Each number is 500 + 40 x the weight over its row's rms, rounded and kept within 0 to 999. Layers, rows and columns count from 0. Numbers have three digits each. The size before them is the row's rms in percent of the matrix's.

# layer 8 attention value, 64x320, rms 0.0737, rows 48-63, columns 80-119
098:491513519488476482451506492472419521490528567550513414525513528445523514532426508557509473534447507475480475510526496522
097:438417508536550562541521539572462474521468542451468476505499500499435536493541556493506525533562528487534495553471413500
100:479580498528490486483559574535569492553512584487442564520522442481498488568479524497525464578522515481562517477499496520
091:412549539460520511513438492486558469519477528506556546535401436470456481499435490450559405516489569493511530437522507526
099:514535556504461535495554499591541498500528477470507485431534534483497427521545441556466560595536506512491466525494493456
106:420501534431440493485599467490440534574478493478508491449462457551411421420428533523450479485456467505527529525570491523
093:495538515511493487512518490429555478453497532478564546510478544494474567535356473477487492519560487518491505510506444562
099:499500452553507461502513507481469530470490491507486454525482468491525525492510565457507547540474480472503563500509531512
103:481512514509457473494421538502442467453547502460490492502578462479439544528448473505502499537454516541463470486542510517
098:476464438542534515478554469447464562539504491510491545506485515448438495505548510452534488504548477409546482534515509482
102:500459435481565502560456489495510505453512424527487487488522527463450465472559477556545467505469460566564463474541541427
100:513501452486450501601537488482502507479552550485523501476491479473583557505513525533475504508505484473557518599594482506
092:498492487512508514466490516460492494560499478514488422453536537514532513525519524414581550505533517447481537511541521511
105:529536503502567489543490553549506498495465487486488506545526463555562411539541547524543505455507528511512527549540445496
097:513517480508490433474561545477522505483451522451469536454499498519535548483516481537493532478508544493481473480439489504
097:493563458538506510455467496503446532593593507499543503516459437461499509495447464525521507529450525551452503493520490530
# layer 8 attention output (transposed), 320x320, rms 0.0711, rows 48-63,112-127,176-191,240-255,304-319, columns 80-119
103:536508442469548498506537440498592494487597491502560535513453505439435500510525511516506443499495507489551456527459504545
112:512548523505515508423508460603486500541461520622472495513438546486436523513554477519468473533443563464569460512479528483
107:584518513507478478519416532559508534516453512536510478556461506537525451453453580506454543486594507465519550555505559522
102:592485540499537523509504393487519553474441450547461515516534546494497455512580488501492497486469468537494547454483391422
098:479495480521524569519437499497560456513471416518573509539500447460487529382535593472493505540516472464527530479508540498
103:508470532506477452452503458481462536549503544520459485459454512539495511450607452442557465499494583579502489515570472585
098:468513511495472505484505507505462481563430478518487449510586483474582448484421531493505453442553498522517520508470548496
109:547503503534462465478508470562508490497512439565493571504485532530577465464521544472443508533503443556601475531453511544
116:467544469524501467448472491418565511567561454525573500465525513491523526507441520510426483518481538504503475552520509504
115:507565467503427561480507474572526513527463467523538518472510501456470505415566509535554507411562472482504583472468531476
099:475493474544503498504495550534499471516447451539486565607498518558480455468506460444519469532496454480525558513539532467
109:512449498489545466453441503558483539544465479518587486534464513508476455438516514471500477507513568564571482592554535511
124:526567472470508532481498527512521475524406471521471449425578556483485496517472592515499433515586524466549489514529528460
120:524533440596505494525569484570436480482508535567463559503451470489461428589477483515559504509505523484513435513506523541
099:458551537480486431532452491567508569562527510544470447532565528486577616461476468472500542502506486464457523493439560449
106:614527524495471487518444505531463519449526488507510468455531475569468545491477398483528443448425484554458579452486535497
098:480577501435557432442512457519528482491505496479484536437522413452477459513524489548476551514554470484505479464462467521
085:491479577574461479495509518518397522492475486515513485546448504496470533513519449464415484462484555449523449573504504460
096:500486481496523465473347482474548487498415503513561480477450519492572487465482534529500552503534462501513484458585532493
093:525477491464496570547486430510490520456546411487514560532532508459492518610535442563450463458510495445440457397483540500
095:495477418434469496520530490591549523506509445484529544512488504480466454485525565506539580496561506464568442455477550564
100:547541574541492563451531533545434487476504490411528539559504504489469558464542412470515450483499573552502534509522505549
088:455490523485442518552507506542488504526492531478476513513540514462549555472510525507553449491533541507524482519459521494
090:453467556577480453439488525524445495432525493497482560525532512524499459521456466429484508529491478510515550508492458489
092:451533492546535484540557525478454495492622439513507520490499519522470504504477522503482452436434592444506464585464551490
087:535509504471542571515541558493439451521518406524527484488505415433452507499527469508470487433470525462530527537491512492
102:533522454503498548473505549515411545434508509467463506561451444515498461561516509546586493462520477553425546405445488478
098:441493461491521494502457476524523526448477487482524491465461523501461489470562562469573514446459476491520398460540519506
086:493577475498524539507483495505495471478444462463445507467524502446459500501574487500499564456532481527533496470531534450
093:502447488569466518504496541474478601553507530504437524536493511485464415517452525461538547516546506509518492451539502459
088:418488477506501442523461441506466480562440434538568564487555460471486502450481550470409466535465552501532445575504530466
090:528487533411466513524489443583493553422546569494495565493442502514481564515548505518539520436474503472512483476501514541
099:542536536475546494503516436528554582509512472514481487538468472466484442524616496530503531449436470488521501511484488470
099:460522515557493494472484536514503467517461522556506490495464547510509537445521417550525535520547496418491414506425536509
102:470534520502446519497382496562513465515411484550533435468468507490508468405555508513475492474483468519503518471490579511
088:517517508457488565536460448508511513441467497514524477563444565479520553513523513552521506505517449435418455445450503463
102:488442591471592469501491547542431545534512499607452552568478484480441579472472562484506466513496499478530504460471508467
116:530494506518503507530469595485486505427541516532576408493492484515553484462461465441581536494507523491469511529457486569
096:461511498502429559567484516454525471490446480451489480568572434518606436450493512487489455456550446522508489544458559544
112:452526525526488450486534519474441511541520455507500546478535513519489460485474508513513473495501490569493505510506566505
102:492530585521485439513561521532516512569593499518483512560450548461431533519475485488522508471454535480506477490469476395
095:505547558469520500445545485581485453545450508502507465543449558480421476451477476580523514492477458477520523479452504532
093:464511437522532451421545527477504479540478435480491530587497493507476455545503504503517462467541544541466475436490546557
099:524497583492501486421460520530549529496394493496435534541497488509434455484482497485386469490588487496550496488559521526
094:527569513513476527481521487530515527459481520455460483456551456488501436470572545444534503480473440414555570482463450451
099:489443443570476482495555487435495558465481559554544480449482495449495426454495521486548537493539548487503498506488519423
092:401509517492445478485450483431494552538483458536541499545546431501566530468499553545467483518460473464498503499509499493
100:569505570421520447506453478545511548450555529530472536495449492569525558469501447484514484532475499530516549505482527481
092:488512529462551427395507451475569490548537445543431487490531491555468410531559522523523540554525530526533478477535521516
104:423587515532505542483476513516480529535489533522497484469449523537484572465542445561533548536546527465475434548493498470
098:459519441495521464481411515503551464539471493508578490480473523494510533498495532510493492497515458475506487488426544478
091:481476493489520576538468503508546511403456491498472535536505567506519472516561429538545529526532483462427444475464564487
094:523463549471575549488459567542445458471512516532500520494495501503409545485512558562483490554488492501473414471542579519
112:560461533490515538487498492442461541537491576532555495521488488520537522462493441503562469497523565496450498528468495518
098:471509532512484554588458471454466511439436518489504476592487480501516523405490465492550464435511436471509459525421582555
092:427547470481506382483500530436480486520539405548539539546521495541511463538446522525582537523576491528495428472455515506
097:464513577543490418498565490544461498641560542575536483516512547428488536483417404485464436436557568461465476474524549508
090:493590569495506483474527559643498467588507510470547434470440563491476554444503445513468440479550462487497476508517568528
109:512535429534464574493453570470505513478501447454444523545478479470569474523507487519544478467478534589414513430424557491
092:531481511478476497473430446453492518490451579484566430526508535557428482451528479486458447459562487541530429503534556556
093:522523488580463541507482452512493509491488502455457457475519500484508547520547586462536485473534462463482549464468507470
101:474554441611479547536476544449531589470532511465511504443470420450544489542499546445567592514483453533532516462478450446
096:449547531488513388494466533502419580578446450521493502534482504498469542493464539513488501476443454505508500477487472488
097:592519529468487513526501515531543548428549586468575472486453496486534536464466439510549454512529524474459510451418565524
085:511478559497521467446442484504525490574461485488547501444488425499585498438526549496518506476470487533516514561423468490
083:436505461504475503453494493474501547452506451501529442488505513489483523477491413462476554485552467472506478532544523488
087:467509525500493456455439530462567451530442521441515460463470463525574510490501499513507558461464408502451443479566482535
090:484464491541523580557508496505517514424494526441510444529539533459519525511518468529516529448483457445405448460480552499
095:531433501441582523493510609573391523503503528512539550496508471536468491478518573491599468488434535486499451496498453502
097:498523463546527509509462556498537488390524508502529476502513526451509497529459440446511569494578513483515539493435548539
084:491482510507485541548558452536494550442478553447418503544394455533528497510532505558533526430483476451481462464433580522
096:457507498548531467484525510495499485460478461454447527505559496576485479541501518558560541524521532542503457574556462510
093:499464584551515502571527484523410559522561502466497508492502527407486529405527481473531456509504506449473451529457513451
103:463484528497500462513542535495468447526536471488471447516478457440491435542472465477464518504471514495534488479521524466
106:450463421512500501476519479530462503516538507434498459588510462480464469556517546549540492470535530491512507519452479547
109:496480558502504458482451484470486509500453509444474515450502549582462455530517564465472518472564484514517421461523439549
088:460612502562494572531497499505474500492461468447484448529499461469535481472508502517430466437526494470513500455461584445
104:435468449534466495453492490445514567545524483542563440425509498461491493487464447450455551566563441554554505495444478481
105:465503571429481466463456485476475495557501431546477578518503445524475523506489557504499458500471493477543533494556506463
086:508494575460462513469506504509544581433535597474446524514485594483571529530553480469540524527523485459459514480470493451
# layer 8 MLP gate, 832x320, rms 0.0644, rows 0-79, columns 80-119
097:537539462552514530489484490588541499481445472488444502523505550475444497488620466448540550391543479456524537472537440520
105:506529448571446488499493492569530562449497447508488549437520481526472452534498520472609513425482448509492547425506504530
109:479503495510488519510529542570536486539548510530531531500415496468514423470537412453469487477501477487529506539446476552
100:481543573526538525508439513515495503507502508477518417482518414530467477499492494431517458404456526566491524443568492494
102:481432523457569471475562479494414547548476512530469441529464508508503519541542500470469542449526495476510439542544469441
102:439565485594472500512518514471581505425521564498464487538465519520541539429491553478449518531530549542514524444476496490
099:505474611578437559499493524494549523535483491471478443578447431549539490472480545485486554501574490454469534559420476431
107:499500534491531518501487524493513402535459501455461593515477571438473533518513588454560489492460479485526490471489433506
090:520468478460546476542507485498545472506467501478540478439513491476509435526466569469543507451456513570446528580534552443
103:471535511518528512591491450523493458509501498474471569479483515447509500515575447503513487453514403564482547500515459478
102:444551479487566528478539518455544484488516526469533519503480463495467576489563471503488520480540459538523501470466519528
102:544441510423470511485560485466466523496497519484515476515448556483470555474523487493506502563565524540513421511514501509
092:500533574557530506565473536475534496519447558474451470529505491472467539536437459491477494434448469434532505474404438484
101:509519431531430447515494476477513494540487450529525492498566504527490468475495443530499507431478570548444499522430516475
098:505489575478494512427562548527477480507517515525471446382474598517505485535539552513533546483506503484504519507424532508
103:486525476496450493459571498530528451490526486470508445492533525465567504460492431526529451557485524567554493499543489484
100:523439580460481510541525555483471518559479434472461506472435514556551522505563475574505560507520514500522527567497525533
103:511543561540567472515562508475465541579450524543494468564515454513513500479476474519440510505507572534471543547455451456
098:419454476528474449509454557518481546552530452546492454508483509483489495530450479412445532464481547548499443512528436515
103:492465471538487454478479600531470551452521481498512584516486528463519498513497516503529539351416514493552481444478503458
101:502480534478513489506527507429495520469475495482523543523453491501514531498448493476493608464495524541417538482525451565
098:523468522513461514525469484476491574504463463521449449524512446534519590487499457590490492500502467486567466474444511474
095:539465525559503447492571535527493483450533500525496600513554459549547523456529514419437435409517574487480526502432446467
102:444452447463541528433475569484533561518456528492482543574464491503384488503525508426486501532477547535500513509451426539
087:515468546503499478639530525461472505457483496480447505540464518515527525417439498505516557485498530545486457574460457436
095:551443494483486558497507515479500524504500514556471478503456506506444535515458489380389570460446498473535529490430538530
109:420505481499458535499522502483436486530516490454548511504564537581507475453524455578467491550522554544594485540514478516
096:522524525535464491470479472467467477463487549472540473470505437467528590504514512425517644481473521488517562533555497467
094:478533482464477480470473504565560537560476422548484488559450465556514508437512486582532443480499446504538538453521515513
103:497535424466487503492517559464522484527432589484465518437453567488493466480492561511521525533483573470530450527537501503
105:528442503499484455515479491514535450449518543507438463587503431475568517512487485524540486442479498457550497397483463479
100:477449508521478451519589519509510379494471497493503486509549530515475479560475515463512480450515462509441529535539469479
102:504458545483555476484494495481516556498568510417485520535513413457516531552467477468447463504498481502518503495540512417
105:521535492475470617488443471489493482611490510522461455574494566510514547459490476461491513477549517501500508508507461439
090:529538460571462455547548538535454433459499485460528473447470511540483490516515547462517515451505574468512488484466435499
106:462540470475457481554498477475558482489493505491501516503460534485502551461524522516522476509544459443608473586463481491
095:433576481569536499482433462495477550499377437504538446580538422512484480500494487527520518473515496563540485457508500522
101:513611459506561533522506521497495532487483550523450482583487440413466498509524442528456481471580472478569473477519503462
097:507510473679522493525509527506550472428547473490512467482431501524515539476518492474530542517449501551516534525497505428
105:442546598520461569530519505468529493544442488542493521509495488421512503423475430533496522524512491494492526495470479516
102:508478482470407535497472530508442561519511502521513474491445491546533488530509509481508546416508501494525505466437513485
100:520474439441492548505494482459544514510547450464507534417484456500450603461499462507487521527504469522506535442454448513
108:494531498521509480542563513447509501431481476508438484577543433567518484462531455507549503487433544488458498522465458512
104:426497558507504479506561536495426461500490435502416503549534461468458494543477523481528558452526495527463461471482503445
102:540516483525580492488533586556549504535559492494489440459457505520516514481557497474468474525536509465578467449492470496
099:504502590474431494440521458554482530432525447540500490510509485442447486479539509551459476482563534491460491484501532567
111:533474493425468456525515507440521525436542482586418473509518433456544512532485495427578580484464439516553490519478455522
098:470468440458481501447510509499514520492558469458549534498418524529479528458548455511501498548513580469480511550482545511
105:462505441494525506451586567470441471497478441511440594454470534447480497537529449574514476418544454472495382513470508485
107:524462561427514514503473557521473495557482517483514565503519449503540485474447501490512490452472546485526469562428491497
096:443459455511445492564592515514440478493491474474531501496504500528477500482540488518545516469503506542533503477440445625
102:524497487521495513504520525466549546483515566461519498483462549464556554502525588486480462489454482470499554512616491487
098:448454489429497487523507506545548522489521492507478498477523447437482486557418483492526491528522566528493502536414496533
087:539490490545398518494542515479533501484510491453462564501480555530380535529465531457535565479576429504427452489484503531
093:453501516594544557507522516509495428444482426545525448480439517442526491537483435495561537448462480529604484526516434523
095:422517585445480472553494480478487519521458399516503529444440519496465546410476461514528534555546484469529487545458490500
105:441547465498502559465422547542457543514465538472484475486513510493504528433583471504481502481491474437543496572466506502
093:529495510533522588515521527528475502479448482486500534439542419488487481533505459502443514462456591537519410517506437509
101:509553474576538545474520537511500513509450475476441468534537531489494468554470544485598530505538456441614510490531494467
100:451464517531452560490506501477460568527419431491453460509494522538529460439500530523517474518495539538544485476445492507
099:509476490529504598628502429543529489453511502488432498463448536491557590557508519489546537438482495439567447520484505502
102:537449488518440470518570525499483477584459539492536514469480524465554484514520537451519515479525510531506493510554429491
100:542499462556521538440470492488524485484479505483480495478548520451609517444578486563478527452555479504533529522494483468
090:419498495511538566483512468459417500561431479471481485518482459473471531527514547541489495507435486543441480484506535519
096:558530414515491526499551570520460503513503464454502490475466524583489497465446498537544504439492426580425481529515475466
100:544478500499419500459507521521501512507492508545493535475494453543467498487479502479571520519510524512539515466448554547
105:583474508487569458470471473602523509555448552551490487575494491480608585472549457559510483532374475453540499541462537466
103:492520476533440506513505498560428453495441487450472506514570502560521522564486518474440481492531482446482516428549481503
099:531505530547471541522411470455432510452490509483518504507565503517487489522456491480471479499471410501520503524579553476
097:424539397483546494496491476553588584490519489510409461562448520529434490560547465527485557519478495492468493454512534488
098:478577501471537520585607523465451458474545539478429457457389466453582504498500474541483484534493484509515505489532460477
097:448509536515520472558512542465513475528568488553521486579520488466517470394489493442523482628518494508454372539421522476
102:496536579500471564527493560555564515469470490482518507438471511489505457473480398513515503510392508476492518476493440514
094:517532476501455516485549483460479500473419496489515588564498562451523469505536495463500521511463547507473431512535502563
109:575461530468465458496504462489536530472525503419454500530548487567546498463508504527435557466568488454527528557472451458
096:519521515486394461500504518438511560529535551460442433476559510553535422508438589425496490494519498481557509563564530441
116:477538507492470516483452494592527488484500487487459502498490497520556461509415559487542474488503471458504462528532492560
100:430501507525546563487528469554450554504466453533481579466508450438455505461519512433462565463488548502502468474431531525
093:493485520513488537515559532486525482462477477535447599499458564476578539498438526483550508438495463523537498520430502575
097:479586408439469452480535498538487475496504486582504503547470432524474468445547466548504482505436515519514436502475468537
# layer 8 MLP up, 832x320, rms 0.0643, rows 0-78, columns 80-119
101:563505403540480566502508517520523552540464518552481423577480518451467473498530472476481506485508430508470488511522492491
105:528499470496537529506421490523468542492450492511469533541480523465550502442523557457562491435508480482377506450540529511
103:432562489519511480503505493474574518499478482510528516473461501490520485510564544502515508512484534494465502531497493533
101:484614481473483553489426495501500499499468499543496506550491540481401527471412490525449480440527492538504484418436551473
098:485527480491483507514508461471555508522573446487508550468448528536479476558499497582457562518465556507547532546462397477
102:475517517505447486505555532535537466458473484499490529488501505533530465480423462530492502502448511495445479475382562487
101:523514438450493478513452505490536519494557448531525531453545412523503480563424516540486575470456567573525554428457491555
110:535501519515572435467538523473509442477455532492542535488485489460506517593531531467488450411454477577569469480466494456
088:508511457507460530559483508466392509456509524468521482467514473531461511585507475444429501428553533515516570554477459473
104:484470495519424493509434552477454556543496456538492427528466502457600467499439504524505523430553576468425504511487523453
102:535420454510538471478470501497459504513471410528469460498504523418557473495526507517494433546504518435508519458533475510
109:556574485457563489479481471442430509487449524479529550507555409461460455473567483491466470465532486513505469469575516476
101:472498434437508427450505488482510532444552446496404506524509501575460477533454520470533472589513518458457532519509466487
100:527499604387549459544473483512504494539586506463491577527495505447445620497552564450436446569522445496548551539566512518
101:543467490504457449438484534492519470477562448494524509549522436557546528453538542503513476460486401651464428510510519516
101:507473464450541422513463539553439515485500478419488504521513464394567489478435522472474455462473441467591394480524516472
098:458439528491480519486537481401462466493538485512521459535515505540557493491541482491467512531506515536479425438541523483
101:497476542544544463580492497442471537533485603468508499460557483506462495501533425442502512453509508526527512504437513521
093:529458501546450480524540493529483474536517511514508519466481526496489502493454489473426501501562510514477531627488476509
102:434506445559487520539516460455486517488425500485480462518542498470489486522510457545522555454488514522553495507445529431
099:488476525503562455461563528521466493547518435504472593510543477530481508506518525496606552531482551502518490497477528525
100:443474485527539508593472436460571508521459510441522502572503494451549470544434520522564523475528469469450501549510486493
102:566448506522561385407572478468486547490529535560491527424519501545527584442506555464426423458448557499472552513486492497
098:509537502479546517555488421491466509485510507561496551481503530556460517482506574556445523545512558559501522512462527467
097:528537518461469528426461521555530461522537461445500518474448526436525540576493489507493503472453501478503460488510491574
085:488478479488462564492495483569468486460479427483460535493494543561430472462544533441520529482557515506525489504520519461
105:541528591486519461515490454592517480500486563523526521469498496431509474468568535531451492470555491462418493523544500464
090:508498506489538498465548516523518471425555518461550458571485496511454511504516485514523587513450510454457476447614408459
098:498574474526501491452469487498488473524470519512502498481447547514514583417521509486504458486499507536440470511445536466
104:450570486510455463494469488484475522551564439489499509487544531450540531484499527462499481515520464490562525546531527491
105:459440507458492425486551537388504445488506494494496461440492550472525548454532525468515544459490506504437570487509503460
098:478579517443554487506484503502515499564439523560529551478532529495496632444444517508465444505517489581508471538525490447
104:490494525454487505527492569516458473494420404533448458497502470434526499544567472532523526462498560554583504490549481533
101:507490519484509514465510506487462511509460483516427528442528419524511531499531531505424497458497560552436445501458473496
101:542497514487521556486475485493524496511498460528449561510409488457481580468497461468511488513403422573523431461515520510
097:523468547501506539479504511480381481478512501564531517484523475525560481392494509485510546471502562499498427549470386484
098:498533521592472434481418511526479551498484476583522491472527492497522510469499473481498500501514565543517483497555492471
100:497443528527503386439498536429524439534551547524472529469484525420551452517471524589587518624438552563414497553527477498
098:488520407546419538487510547489592470519491461491526381548509512498533507491515463568497478464496391462546531403450512517
106:424554505494491490483524509459458485497493493476568561489516445521425518503441482575526509485485464543536542469502513399
103:502513490493467545506430432503509459502539498517505516455450478459430496454520573514535460494508543465600498457465512516
105:555509575462455514538504565435488526503525430432507494516564429541515508462449495468495461485513529499507489520533502446
102:447551457495478509464503485452623505538580478494573499559477524479470515418578492550499590519539542466486527537539542491
106:477476547599551461477527547464389544502523468463471465469545480555580431522468543457513500459487570500421508491532484438
099:519564483471472553497503507491485483475532491489435510439522482508494491482520462473487493512516530513496487463449528505
100:545470489481521486522512437504523492539527483464550535471511487437473469438510470588456520492424533478540461551430480512
109:489479476524529444443553482467514519439498479519507500506601461437522543518553489425482475509471480495526470514529446498
098:489450546529469421508433549530536446474480518453500524472448549391537491474494506441485518502488558479531513524497518509
099:409508484557491544508420541510527538425584512523489543562508546483499545567520498487517537562538514472433449471480463501
101:465473529443486581478478512533517513531513520438519531487439505479573460427454526473502532562441460444489495497506494552
102:571572486590574523499516547497475553473526531514498525432561469506510437545501520458527527535528488456487454531511528420
098:485538581460458537553480532484552564514468520502541478594492462477555400470477445474487506529526540491446521488482496499
100:512447544521619467496497478541554491547469515458445461467549460453513466485476512568495497568506519585500462549463488518
099:442512507536522531534468528555532429504448489478494492525489515465608510504509476524513480505465557545553471524520449498
105:540480481461529457460416497505502543530519489502410529484462503489553533433505536455495495505557465504488514507494505409
096:490471532448536431541457524450474543491561552534454488457459494562509525491461490531503420490485488498461525524555531451
102:486512475451481503460532508528497496495463613448525522515534520529505456484480486565529545458541498490456517513500483473
103:536541490528493425475523482514513423456526501529542513520394629530427563533478580483557479485547466414507465481464496459
105:540568467541418470470513494394528483534489477482498484493546535476422568526565476508465468508488463497458469449519496465
096:538554537484479531514511553464465528556447496475464503513554491541616480490444505502526501518515494490522497561463426442
107:510450490455552548478495461520524518581523520527456478473519400548446626503532527522453527476510531529522512537526505498
102:465497481540415507532440467480459578463498523563484433554435529464595515424495483515509493524471429471497514544561462467
098:477534562495511544438466483463497569498479511541525528476493487473508498415478475629490479555525566501511507498449562535
102:508550545515470436457547498464594447495471462518545492540530457520469525470467558511504520559520493502539511616513455563
097:486507511575478536517488474516541505471564503569502524460479472423421532526490518556453476528406498520510456484456505550
096:543497543522533484441446598500538549479511518539529532542488528445523492563540516582455433491478442527511522483562477513
096:436501557508507470541496543457465531465599461496461508425497530536391462542505484497482478421514528508394470476509522493
106:467554440454441516504526536452407552533471510467526516491443559495433449460546462502531488479494561555536470494469491500
088:506466476513555472437500492502494532533486482641445492470485453551442400464573540502517517433560537468523489493504505544
097:438577524482504443573554529505497494397536486502513460493550450498487487495438478495446508507540496565432475427464535541
098:479519481513553578462466414567518518447448520494504511523488549420571522529544499544551501533509542469443498566502535486
100:528547507445442521475442442477491593526430551468495501519489558551476559432528424520535540528424463475531493496537473460
100:481480524538517480501498507497475445474442536479485435471461507486546535506530507488489490458518487538510554471506498501
093:475439479581448495519504518537543515574449503483480522512440529457491449479472440537554560572472541493534567475506509489
093:465526479502508489478495468451512456539488522501571465528478496472537492470532503487505400478486505452552541447479547503
091:478548457501488507507473555531536523476498535377511469585440583569558542540450555452493497450489486533551470476511494472
106:535479456537496494504497525459538517499505469593531523462609484532504528464510484507516543443453467536469545524430516499
094:470489516530483465481428536457451523495588451502509432504497426525516460479468497514444482462521517442429533576528587534
102:510448471486563490522500466447479512509485480579541514427468535556474550528463462482437508530486489525503521552475516589
# layer 8 MLP down (transposed), 832x320, rms 0.0846, rows 0-78, columns 80-119
095:554507418480532476514464492500504538513531522487497516517482474506465545477395475465504476514493530513551483488482545478
093:487489503504478533502570530524458438556545526510496494499464549534407525522453503469453500576507501463534428563529495488
107:470461520497546529418553459514431523393476491433547488535528502459518436483466427483476457543501492520531492538544540520
099:448486531521553440470490541578460470579445471554504486447513516503569453482527538526481569537440430491536483499505514555
102:512447557444579559516502435499459550517529474508510474500519459556476560499488488421506476514508469584489538497530542557
102:453549469520407514432465523484510463568496543463501523482477528535531505494507516522469465519550531454481473447587564459
100:522470486595524424558524561499509468503498525497515505483440549524517570507474523415409569453506421490479485476510481515
107:549531500507577514515497522546454519487516494486511421444518487515489454505490458557506462508546440481549551479510481505
092:486528541456487478522427478468528520513561515490464478530559477503481508426473415485509439492535489480520431454554526550
101:486489526506552448441513467516496458395487501469483494454503513454501519534478486446510494511477561521477500511432413542
107:534558473476536549559547500501480545508474549537470459516528442473465523484484570463519533449485495470511511511546576513
103:440492410541487499523445499408559511477529500518542553515520497460552481501515497482562516424511528475541521492521480510
101:502514544444529447463454480515517541413473473501491548496480550451484465530473521521542490538588527487507511476441450533
101:454528467502508559472563444514458528490496464505512490495526593464460503506489520507553491498421531508479453474465525514
101:465477471478445483503527486497524502544486511512484488491539519459377539515530475421508479517494599453449513449538556579
098:527500510460435430423544493459521491468498514510509521414488503510569442462515514535504468506497473475499527573530527546
101:514528481570506504546492496543548461490519537522492526449437519475473518599497457437516552460586444506514503524528496537
106:521523488556514487469564550480482529488498373515496457493522493425486414480516515502531525423489535551491462485527474472
097:453536461569481465492410493506498483470520538488561507489530489497469486494505555515518462506490478480497487503466504498
103:493549522374463430527471529500421505450565512503499519497526482562553520491466530557556411447509511532488536448547518429
099:549521531495512452499486561481468552536497522512504455540428503510516504532455537507533500528394467495589439425517521516
097:513476499533516519482553477452402501521452511547467530504528517497432565485505463489484511521536482488499504487431507519
097:426464483439503521416490525467411502488548517476478528509498523505543502518484582542544490537523393469488460542558527531
100:483459505479461517421495577486523491513444452512468455495510497515569564442458472526548539445453431490498528532511474469
094:484475545483435523508484568500574464466436520477396558536442498511550525484475485501518517493510555496502425531447467548
093:551476569503547532535505491431533526509595518513557486447443459442498564531504419533492474537488448550465495505512517559
109:528516599569540516539527457572472436502571469478512505529464520428562592441510512468492538497537483515544556548508510385
093:432468496495488491531502491538472545496422486513518466507535525498511512475496456499485440488446500550497462482464539499
098:532495411551451520481492450540501505498398510485535555488535448510547458488487463531461559531545490528523573547473569425
107:434503532465468464414514486480505547458504484478502541468491494541483514496488549463478527495415493445480508503575528515
105:540539532509492401461540503506457460529544522559560514562539515543496485481456430535558528524605489540512507497487557530
102:492459472531480580458465473490426452562523502574428493500465482496514484482476479561519473430438579560534515471425519463
107:511485589561521538549501526480500551529504474409460537431494472470474442510508535447464539444456436519461438509525471492
108:477511480377478416613625478500497520467515526491514558517510488446503485577504505529422467548467599478430426546425485524
097:476506458578472466535573473482453462512537496433521462449437520513525487503522537489497486471466480489577489471458481501
104:499527484472506540510446475546583475500493494517511480536539515473433498584437430441570507515481473504473545351482531517
097:577433475521450518541470515500510484562463582505523512420361461525518499495531520542417515502462499506529523517489493497
097:498516590523560473500504460476417563480511476547545498530488463443521439449527396465417461528487467511539558538474468521
098:466496495494511544472434559467535524438549449501555483543538479537502500503565443417441480420517423458429511498515518495
109:428484513514452529497508529520498537487580409554458384506572467531491518503496567558476477443467547476449528501512488540
102:501556560507530444451496568459505468508551505458515490504554457534489468460419529516490462467470518465526435462546496508
095:470460492483564488545464526515482474562515514462431519503497469476485495497465503564482520508440499501508511517548520435
104:486545536472505449490556494512539379444411429501486521554515424496473508542529467521518475481585510481451492487475488447
101:489499496436540495463491471486459460514507564399473484476451498495518583492529503475517551506530483495490494438532509527
104:495462552471456557564514503532437472440514528463476549501487475523543490550474578493428477493497531442513556501491506534
100:496576496516432459411492499456497533466459498524440473560548491531496449453431517467474531453560454491533514483528421504
104:472456470508448497439605471491439546455468485592521555466457460457508525486533431488506515529475497466523545493407491431
097:549500488375480499491480486437474532535514472507429484477465508549459556491468508463481486487436418425466503491533469551
100:449552504435510504514532523491538478490519544510484499444473530443577460507532526567502446445505423516536457486460503456
100:490511494501478474489557468443516478507504499489533488490538526584508523469522478559556418498489551513478543455520513549
098:510535443535521521492526515542509483490512529520491509460514539516500532502517492444518491442554532509556487492491532585
101:472451551463439473460559486488499522534514535510477487503501512556560506538496512522524449548491439548499546459533461401
103:538517483526472473487498515560473528493515502496499481598525538517536527512521524505434474446465530493491520468489540564
096:538525462538474598505454519492530435475488538421496609520479492521450534580447507417551503512575483535543436469490449419
102:545427532499434534520554528483472525475548483525442469495542493443550434522472453499476536472456570543473464519459505511
098:604477477517514519523540502531489519414429509416469484470515528512553457496477532554434483462514496486500472538566528539
101:438511480492468491499510491533484476469472492445514534533502525535459503539447574472461447496538433525499507503514552615
101:531537509577486591526558485529532475504470520547482478473485566555457505497573515492489522559472505529445464536515495492
105:490397515447487488540483486474463543442487437537463504479535460565529534481524513453483499517392504460405489516502507548
095:455469581576511484511455493469522519471487518522474481495432538469511477520522468540454406475470506481530451540535516518
102:475580520486521461447528579516466486549469501551486424477546464479478502457480494561453446501462523558480568539546549479
104:548586577482559468524462549408534471454516466484549507460568467493580533466480421530501486515460459475521526522516487481
097:552559583425537444459548546516420565508535514445464534527473540491457507578494547477452520517488542553532530475450450466
093:465492497471450456450524521536490507477486539515554534399605499476582480552509497527484558428543563524496525545528390538
094:580522455539480557512525535520497529516556533526418507503460542464454586520543486532478571463473460517445444515506473491
093:450518511506517485557560535468439497432524515434468469525512528501588516515510546493451564441432494477491532522506500434
101:467514454454468470458463477490552504529423472493542547457500515467579524451507509582500549548520536449526469632448459516
103:447482461515512498595509499504464509468499482453498496460477519516527461564500533457450533477505401448540543480507518436
090:538543497511449508486442546520465525460492525450537505486495551452529526526529517473455525606562489522509519529474482428
097:617516455561506479530525483467468523532464453516520523494524545514515501488501537490496497483499477497531469469473602466
100:465434527527496501488536529436508514486459467498444529474531495513569519491503432405505482482539478487488495494465434516
100:493486570493528447533453552492515495497534432451534534448513470516519470488438454489521445548484572507487505562502509490
102:464524501538496528547519552452527486484529436538521474453515460429474465503468496637523520459501463510471474515537513512
096:506517476540516510603515474478521515586538505486461507512469600458417544565486526572489526458469536501478476562523508464
097:543469547463511523499490500511521534453487504512387489536519513538480544501465545514480614482513518538428463564511457468
095:550450544540499506463536472535449487561572482563491508450531455508442465450554469546499495517457497414522508499493479446
104:494523462470555471462568475482532497515507477491488576449520530488531523470523488451547491584521495423446473518493454480
097:522530492516438515495513422439501394523478533460460507512529568519520525521483429566534524552542473508440494546496507439
100:506545460453506465504474448457505522492572413512516526467554498503519474485466483515567553592445616498476469539495489509